{
  "num_hidden_layers": 9,
  "hidden_size": 192,
  "num_attention_heads": 3,
  "num_key_value_heads": 3,
  "head_dim": 64,
  "intermediate_size": 768,
  "vocab_size": 8192,
  "hidden_act": "tanh_gelu",
  "norm": "layernorm",
  "norm_place": "pre",
  "norm_eps": 1e-05,
  "positions": "learned",
  "qk_norm": false,
  "attn_scale": 0.125,
  "bias": "all",
  "tie_word_embeddings": true,
  "parallel_block": false,
  "init": "normal",
  "init_std_qkv": 0.0422,
  "init_std_o": 0.00995,
  "init_std_up": 0.0422,
  "init_std_down": 0.00497,
  "optimizer": "muon_variant",
  "learning_rate": 0.00189,
  "lr_mult_o": 1.5,
  "beta1": 0.9,
  "lr_head": 0.00519,
  "max_grad_norm": 2.0,
  "warmup_steps": 200,
  "schedule": "wsd",
  "decay_fraction": 1.0,
  "decay_shape": "pow",
  "final_lr_fraction": 0.0,
  "batch_tokens": 16384,
  "max_seq_len": 2048,
  "doc_mask": true,
  "train_tokens": 134700000,
  "max_steps": 8222,
  "dataset": "wikipedia_en"
}
Each number is 50 + 10 x the weight over the matrix's rms, rounded and kept within 0 to 99. Layers, rows and columns count from 0.

# layer 3 attention query, 192x192, rms 0.0836, rows 0-8, columns 0-191
40 52 47 57 39 65 57 31 59 38 47 38 26 52 53 53 45 40 50 63 51 48 27 49 44 49 45 43 43 32 36 51 48 49 65 55 34 47 42 50 58 55 42 36 58 46 66 51 52 57 57 80 41 52 31 48 62 45 58 52 55 46 58 68 41 45 64 47 54 37 54 60 39 64 52 59 55 43 32 35 51 61 37 48 55 42 61 35 54 57 82 48 70 50 28 71 52 43 46 49 51 53 36 43 60 38 63 57 61 48 47 32 51 54 53 40 58 50 33 39 58 42 48 62 56 47 66 64 52 55 47 40 49 45 48 51 41 43 59 52 62 61 51 42 46 49 45 44 54 29 60 50 52 44 63 48 56 47 35 41 37 57 44 49 60 37 37 55 55 56 45 46 50 51 54 42 54 69 52 63 49 48 58 60 54 49 34 48 58 57 44 39
44 58 27 38 47 47 50 31 55 48 21 37 50 44 46 59 41 67 26 63 55 44 60 44 48 48 44 40 62 46 65 58 49 64 50 55 44 54 52 49 63 42 40 45 54 47 72 52 42 33 17 53 64 33 38 57 49 72 55 40 45 55 45 38 54 52 42 45 54 35 58 45 64 57 30 47 47 51 44 42 46 55 54 37 58 51 32 25 44 61 42 46 54 82 49 42 46 54 52 42 65 59 51 55 49 44 47 55 41 66 47 59 48 72 54 36 36 58 34 62 50 52 61 55 53 49 60 57 46 34 28 57 45 44 58 32 50 54 63 52 49 47 50 50 58 44 71 53 34 43 52 45 31 54 52 44 41 60 47 54 50 51 64 46 59 71 57 60 50 45 62 51 66 58 74 63 47 47 57 57 36 51 49 66 52 37 46 55 35 45 66 59
49 48 50 31 62 34 55 50 49 39 58 40 49 58 57 46 61 44 46 40 70 64 41 38 59 57 52 36 59 52 41 29 43 44 42 44 45 54 58 47 54 49 49 45 49 54 44 74 33 53 39 41 63 39 57 44 64 58 32 55 56 52 54 41 56 86 57 56 42 70 59 49 61 44 46 61 72 65 44 56 48 59 59 48 49 42 56 69 43 62 51 51 45 47 46 49 47 68 50 61 31 44 52 54 42 60 53 37 55 54 54 35 49 38 35 52 56 53 52 44 21 41 61 59 53 49 37 40 55 39 53 60 56 37 46 51 41 36 25 54 63 46 48 56 42 46 59 47 41 69 53 50 30 38 48 47 52 27 63 50 58 47 44 48 55 78 58 48 41 49 58 50 41 51 41 38 42 41 49 59 50 37 59 32 53 38 54 58 61 53 50 59
55 59 65 45 42 52 38 57 42 48 62 54 50 67 33 46 60 54 54 44 71 22 50 44 47 47 51 63 41 54 44 42 56 60 49 50 44 50 41 38 61 45 33 53 58 37 43 48 57 56 59 37 44 37 54 66 48 55 55 55 32 40 66 45 72 59 56 57 37 30 48 66 63 53 42 45 42 55 50 51 47 57 48 45 51 42 43 43 48 41 32 52 44 58 60 46 54 53 41 53 56 82 52 40 56 64 40 61 20 52 48 48 37 56 53 59 54 41 53 48 47 50 37 59 59 76 42 49 58 37 55 40 47 60 48 37 50 45 39 47 51 31 44 31 50 59 58 20 57 52 51 49 47 39 53 45 48 58 48 70 60 49 42 51 56 64 46 45 48 50 59 48 37 41 58 55 44 61 56 59 35 48 61 60 50 47 45 62 48 38 54 59
48 48 48 55 50 47 66 51 52 43 49 53 54 47 57 59 43 76 46 44 62 38 39 37 57 64 44 65 55 50 64 56 67 44 54 42 72 70 64 48 64 44 55 58 43 60 39 52 45 51 39 36 39 48 51 55 67 45 56 21 38 68 42 36 45 52 46 54 56 53 40 42 50 41 36 55 58 50 55 44 47 36 52 46 50 49 47 48 43 51 47 61 43 55 77 40 38 65 67 57 52 60 49 31 43 56 57 45 58 40 58 50 41 53 63 39 48 50 43 40 42 40 45 62 52 59 51 60 42 54 52 55 39 38 36 55 46 51 46 44 37 41 33 34 53 58 44 52 45 47 42 63 63 52 34 55 54 38 39 51 66 39 57 31 54 50 47 46 46 71 55 48 45 53 26 60 57 38 53 31 47 39 60 44 54 46 61 56 32 45 49 55
35 66 32 61 47 24 36 58 38 60 47 54 27 40 54 44 68 57 50 41 39 38 42 54 57 53 58 58 45 48 70 41 29 71 32 36 43 44 44 62 51 55 40 32 52 46 56 47 53 30 51 61 39 52 40 63 65 36 55 61 66 41 53 48 66 39 60 57 31 56 58 63 48 50 49 46 46 44 51 39 50 61 61 59 60 54 62 41 45 41 59 52 45 55 27 63 33 53 67 30 30 32 38 32 38 52 48 55 52 50 53 62 42 63 54 55 51 53 42 47 68 65 45 51 56 50 54 67 52 48 44 51 38 58 56 58 62 42 54 46 47 62 42 54 61 60 41 41 58 43 43 62 53 51 55 54 42 51 40 57 46 48 57 37 56 44 52 44 38 49 49 48 62 58 59 52 35 55 48 61 68 61 48 52 47 45 33 48 49 32 48 51
41 38 54 43 35 54 58 36 52 56 47 69 52 34 40 38 46 55 50 46 30 39 45 42 47 31 43 51 57 60 33 68 55 54 40 50 47 50 40 49 27 49 60 53 52 47 65 47 45 59 40 63 38 52 54 43 59 37 44 55 53 52 71 57 53 47 48 42 56 65 41 59 53 51 52 46 44 59 62 51 30 42 42 36 61 47 64 43 67 56 39 66 59 54 50 54 51 41 43 50 50 58 39 65 48 35 69 47 39 51 57 58 42 56 67 58 30 51 49 31 49 48 53 49 56 47 58 71 55 50 58 41 46 49 62 49 54 32 49 61 61 65 36 56 52 60 46 59 47 37 67 56 55 61 67 61 40 67 37 64 47 71 49 59 43 42 31 45 60 38 47 72 68 51 52 47 40 58 56 44 38 52 43 57 16 52 50 58 36 50 41 39
44 29 41 55 49 58 50 53 70 52 56 55 39 69 50 43 39 52 36 61 50 59 47 50 64 57 56 37 40 51 56 39 57 45 47 48 44 45 40 48 44 36 46 41 69 53 52 48 43 67 42 63 53 60 49 59 45 52 69 27 47 49 61 59 51 53 60 54 62 54 41 27 45 63 63 29 25 69 53 45 54 64 44 39 58 35 27 59 44 54 47 49 71 58 46 37 57 55 45 54 63 55 44 54 44 57 69 51 53 50 46 55 40 60 55 49 85 56 57 59 47 62 37 50 55 33 47 55 63 44 40 51 34 40 57 46 67 48 60 34 52 39 58 57 34 50 66 46 53 57 54 50 59 64 59 56 54 58 45 55 46 47 49 34 33 49 27 60 40 35 61 59 48 64 65 34 43 48 61 39 45 55 46 56 34 62 46 56 57 52 45 35
64 47 39 39 57 45 48 43 59 70 63 60 30 41 57 60 52 66 51 44 41 41 28 47 54 40 46 22 51 50 48 41 54 77 40 32 40 58 62 55 51 58 55 44 50 56 47 24 52 46 51 46 46 60 51 56 57 64 49 54 49 42 33 55 45 63 54 50 40 45 47 45 49 40 50 65 47 48 45 58 47 47 41 44 56 59 53 51 38 66 56 52 52 63 52 48 36 55 56 65 30 56 38 35 37 54 39 40 62 30 59 56 49 59 45 59 64 51 57 61 36 68 65 46 45 35 59 61 35 51 56 61 43 52 38 37 63 76 58 52 46 61 45 48 46 58 33 66 38 52 66 45 72 52 67 71 37 38 53 39 52 48 46 31 28 46 31 38 61 56 43 49 34 33 61 74 37 45 55 32 58 40 58 64 63 53 56 63 56 39 63 63
# layer 3 attention key, 192x192, rms 0.0787, rows 0-7, columns 0-191
31 57 47 35 32 45 52 53 43 42 29 50 48 34 57 64 57 57 44 63 47 46 55 29 64 44 53 62 71 42 49 53 49 54 39 47 41 61 47 68 45 37 55 41 38 65 60 56 39 43 52 88 46 61 30 40 56 37 52 43 60 62 44 63 53 51 56 56 29 63 59 47 47 50 40 39 52 67 37 45 43 48 51 43 49 50 46 43 65 38 59 43 64 60 46 56 37 33 61 52 57 47 67 63 61 70 52 68 40 46 51 27 54 56 57 58 46 53 33 46 40 48 55 62 41 52 48 36 44 45 48 47 57 36 58 55 54 51 49 64 48 53 41 58 29 53 44 45 54 47 54 59 55 56 61 37 39 55 40 41 36 56 65 41 42 37 50 34 53 59 53 55 46 52 51 55 52 62 45 42 54 59 66 50 54 51 38 56 58 43 55 36
49 60 67 45 50 55 42 43 40 49 56 60 49 26 64 26 59 50 50 48 63 37 47 44 53 54 43 52 48 48 56 43 64 55 46 63 37 33 52 43 62 60 41 40 59 44 68 48 69 57 40 43 53 46 68 40 28 54 67 59 49 39 49 55 46 53 72 56 51 42 53 28 48 49 62 55 28 54 60 21 46 44 30 42 51 59 59 51 59 60 50 56 56 70 63 42 50 55 60 44 39 42 50 41 46 46 49 71 63 39 43 52 52 54 48 58 60 37 42 54 59 48 32 49 53 35 59 47 50 41 39 46 59 51 72 43 70 44 58 45 71 59 59 47 46 43 53 57 54 41 72 63 49 64 51 49 56 18 54 47 53 61 20 48 49 43 53 55 37 41 74 39 58 53 38 44 57 69 56 53 48 51 56 39 51 79 27 49 33 52 50 61
70 47 50 50 40 41 50 54 49 67 62 56 37 52 52 59 48 62 69 32 45 61 39 56 49 46 53 52 34 47 51 38 68 51 65 50 52 61 47 54 48 38 46 58 64 34 42 42 56 52 60 57 43 55 63 43 54 39 59 42 44 62 42 29 33 40 46 48 34 47 56 33 63 60 45 63 42 54 51 46 62 30 57 56 22 31 59 48 56 51 61 41 28 46 47 52 61 48 49 52 48 62 48 45 61 65 45 48 70 37 53 50 39 71 43 39 48 69 56 62 48 56 43 60 41 46 66 54 67 50 50 51 63 44 34 46 45 65 44 31 53 51 55 36 46 58 42 37 33 47 36 47 52 48 41 49 55 33 27 57 68 30 54 30 47 62 67 40 41 48 32 43 51 42 50 52 41 42 47 45 61 45 49 70 50 48 45 47 51 56 64 45
51 43 57 62 50 25 55 63 50 49 63 52 58 41 53 69 48 69 50 54 43 40 44 54 44 66 63 54 34 45 67 57 54 48 49 44 39 56 62 40 43 51 46 58 29 45 46 48 40 53 47 43 56 62 44 70 56 49 61 50 51 53 40 32 56 53 43 66 50 56 53 42 53 53 43 42 47 71 56 36 64 58 48 74 39 48 69 46 65 61 62 55 49 63 35 64 62 53 59 46 49 44 43 50 53 63 42 62 64 55 33 51 40 39 62 46 46 47 53 53 52 56 48 51 53 62 47 72 56 43 56 34 32 55 69 60 53 35 53 35 53 24 56 51 71 55 46 61 47 49 43 51 38 54 47 36 52 60 53 52 33 42 18 41 59 51 35 44 64 38 49 38 71 45 48 42 48 56 50 68 56 40 63 40 50 56 44 44 34 65 60 22
64 61 56 50 46 33 54 49 61 45 53 41 44 49 42 47 65 45 47 34 39 56 52 52 49 55 55 35 59 56 42 44 44 60 53 52 72 52 46 20 43 57 42 34 39 50 38 57 45 54 41 47 41 65 69 33 53 51 42 66 53 39 41 49 26 45 50 53 55 37 46 53 44 45 51 55 31 46 52 61 40 79 64 38 55 50 48 40 56 49 48 60 53 75 54 48 60 56 64 60 45 49 26 52 48 38 45 46 58 44 69 51 48 47 60 55 62 55 46 53 42 62 43 57 71 54 62 58 44 41 52 48 48 55 44 38 50 40 41 54 48 63 47 34 53 53 44 56 49 67 41 59 53 38 57 60 53 37 64 52 35 46 37 56 39 55 54 54 51 59 46 58 52 75 56 46 41 61 52 47 40 37 53 53 41 44 59 38 34 48 51 52
61 64 50 27 55 50 25 48 43 44 39 43 61 42 56 64 58 63 48 59 49 30 53 44 47 31 32 54 50 43 47 55 69 48 40 49 58 51 42 51 39 54 43 65 46 44 56 27 52 45 57 67 35 36 43 48 40 67 52 56 61 40 54 42 59 62 64 65 53 51 36 48 44 29 56 49 51 63 59 48 45 77 42 48 54 39 57 54 48 22 54 58 48 59 46 44 49 33 33 61 64 49 54 41 61 68 61 57 35 62 36 43 43 49 35 40 34 52 48 48 62 43 49 59 38 55 57 45 38 41 49 54 64 56 27 43 47 42 52 57 46 57 37 54 65 55 37 50 62 45 51 37 70 44 65 55 41 62 69 33 49 62 46 48 41 56 42 45 55 50 59 50 42 55 53 53 52 62 40 51 44 52 75 47 57 49 65 72 59 67 58 61
33 55 52 52 33 54 40 51 45 44 43 59 57 57 34 58 58 55 51 52 40 36 55 27 48 42 48 45 67 59 57 48 46 45 54 34 54 35 57 43 52 48 34 56 56 44 53 39 44 51 45 49 53 44 53 47 61 48 60 46 47 52 39 48 77 37 59 65 70 78 59 62 53 55 45 45 50 71 48 38 45 47 45 65 62 35 65 45 54 46 41 70 63 52 42 27 53 61 55 28 67 43 36 42 42 47 58 52 45 58 41 34 50 51 54 35 59 53 49 50 67 63 50 53 61 63 39 56 48 53 60 50 68 52 41 44 46 60 59 59 52 57 43 53 59 47 51 59 59 39 45 42 49 56 45 35 33 57 57 54 64 46 57 58 46 43 39 56 42 69 68 56 39 48 53 49 49 52 33 60 47 37 47 40 38 38 50 53 57 48 47 51
50 71 48 42 44 61 59 46 44 64 63 51 53 60 41 50 62 51 62 53 59 53 70 54 44 47 68 51 59 36 70 55 38 58 50 51 42 51 40 51 42 52 49 46 54 55 55 33 44 47 41 55 51 27 59 54 52 50 46 47 51 50 62 53 39 50 62 63 50 44 56 70 59 50 57 41 67 48 63 46 52 52 40 47 43 60 51 47 63 45 63 50 57 37 44 60 41 44 43 55 51 57 52 66 35 52 46 48 43 42 41 41 50 47 28 55 49 51 39 56 54 60 52 55 43 49 56 60 45 59 41 46 55 56 66 46 56 58 56 38 31 60 42 55 56 55 72 48 35 54 58 48 41 37 46 37 47 40 38 62 29 67 61 53 28 46 28 65 38 32 70 31 35 33 50 42 50 46 38 48 46 41 44 48 38 52 59 58 55 42 48 19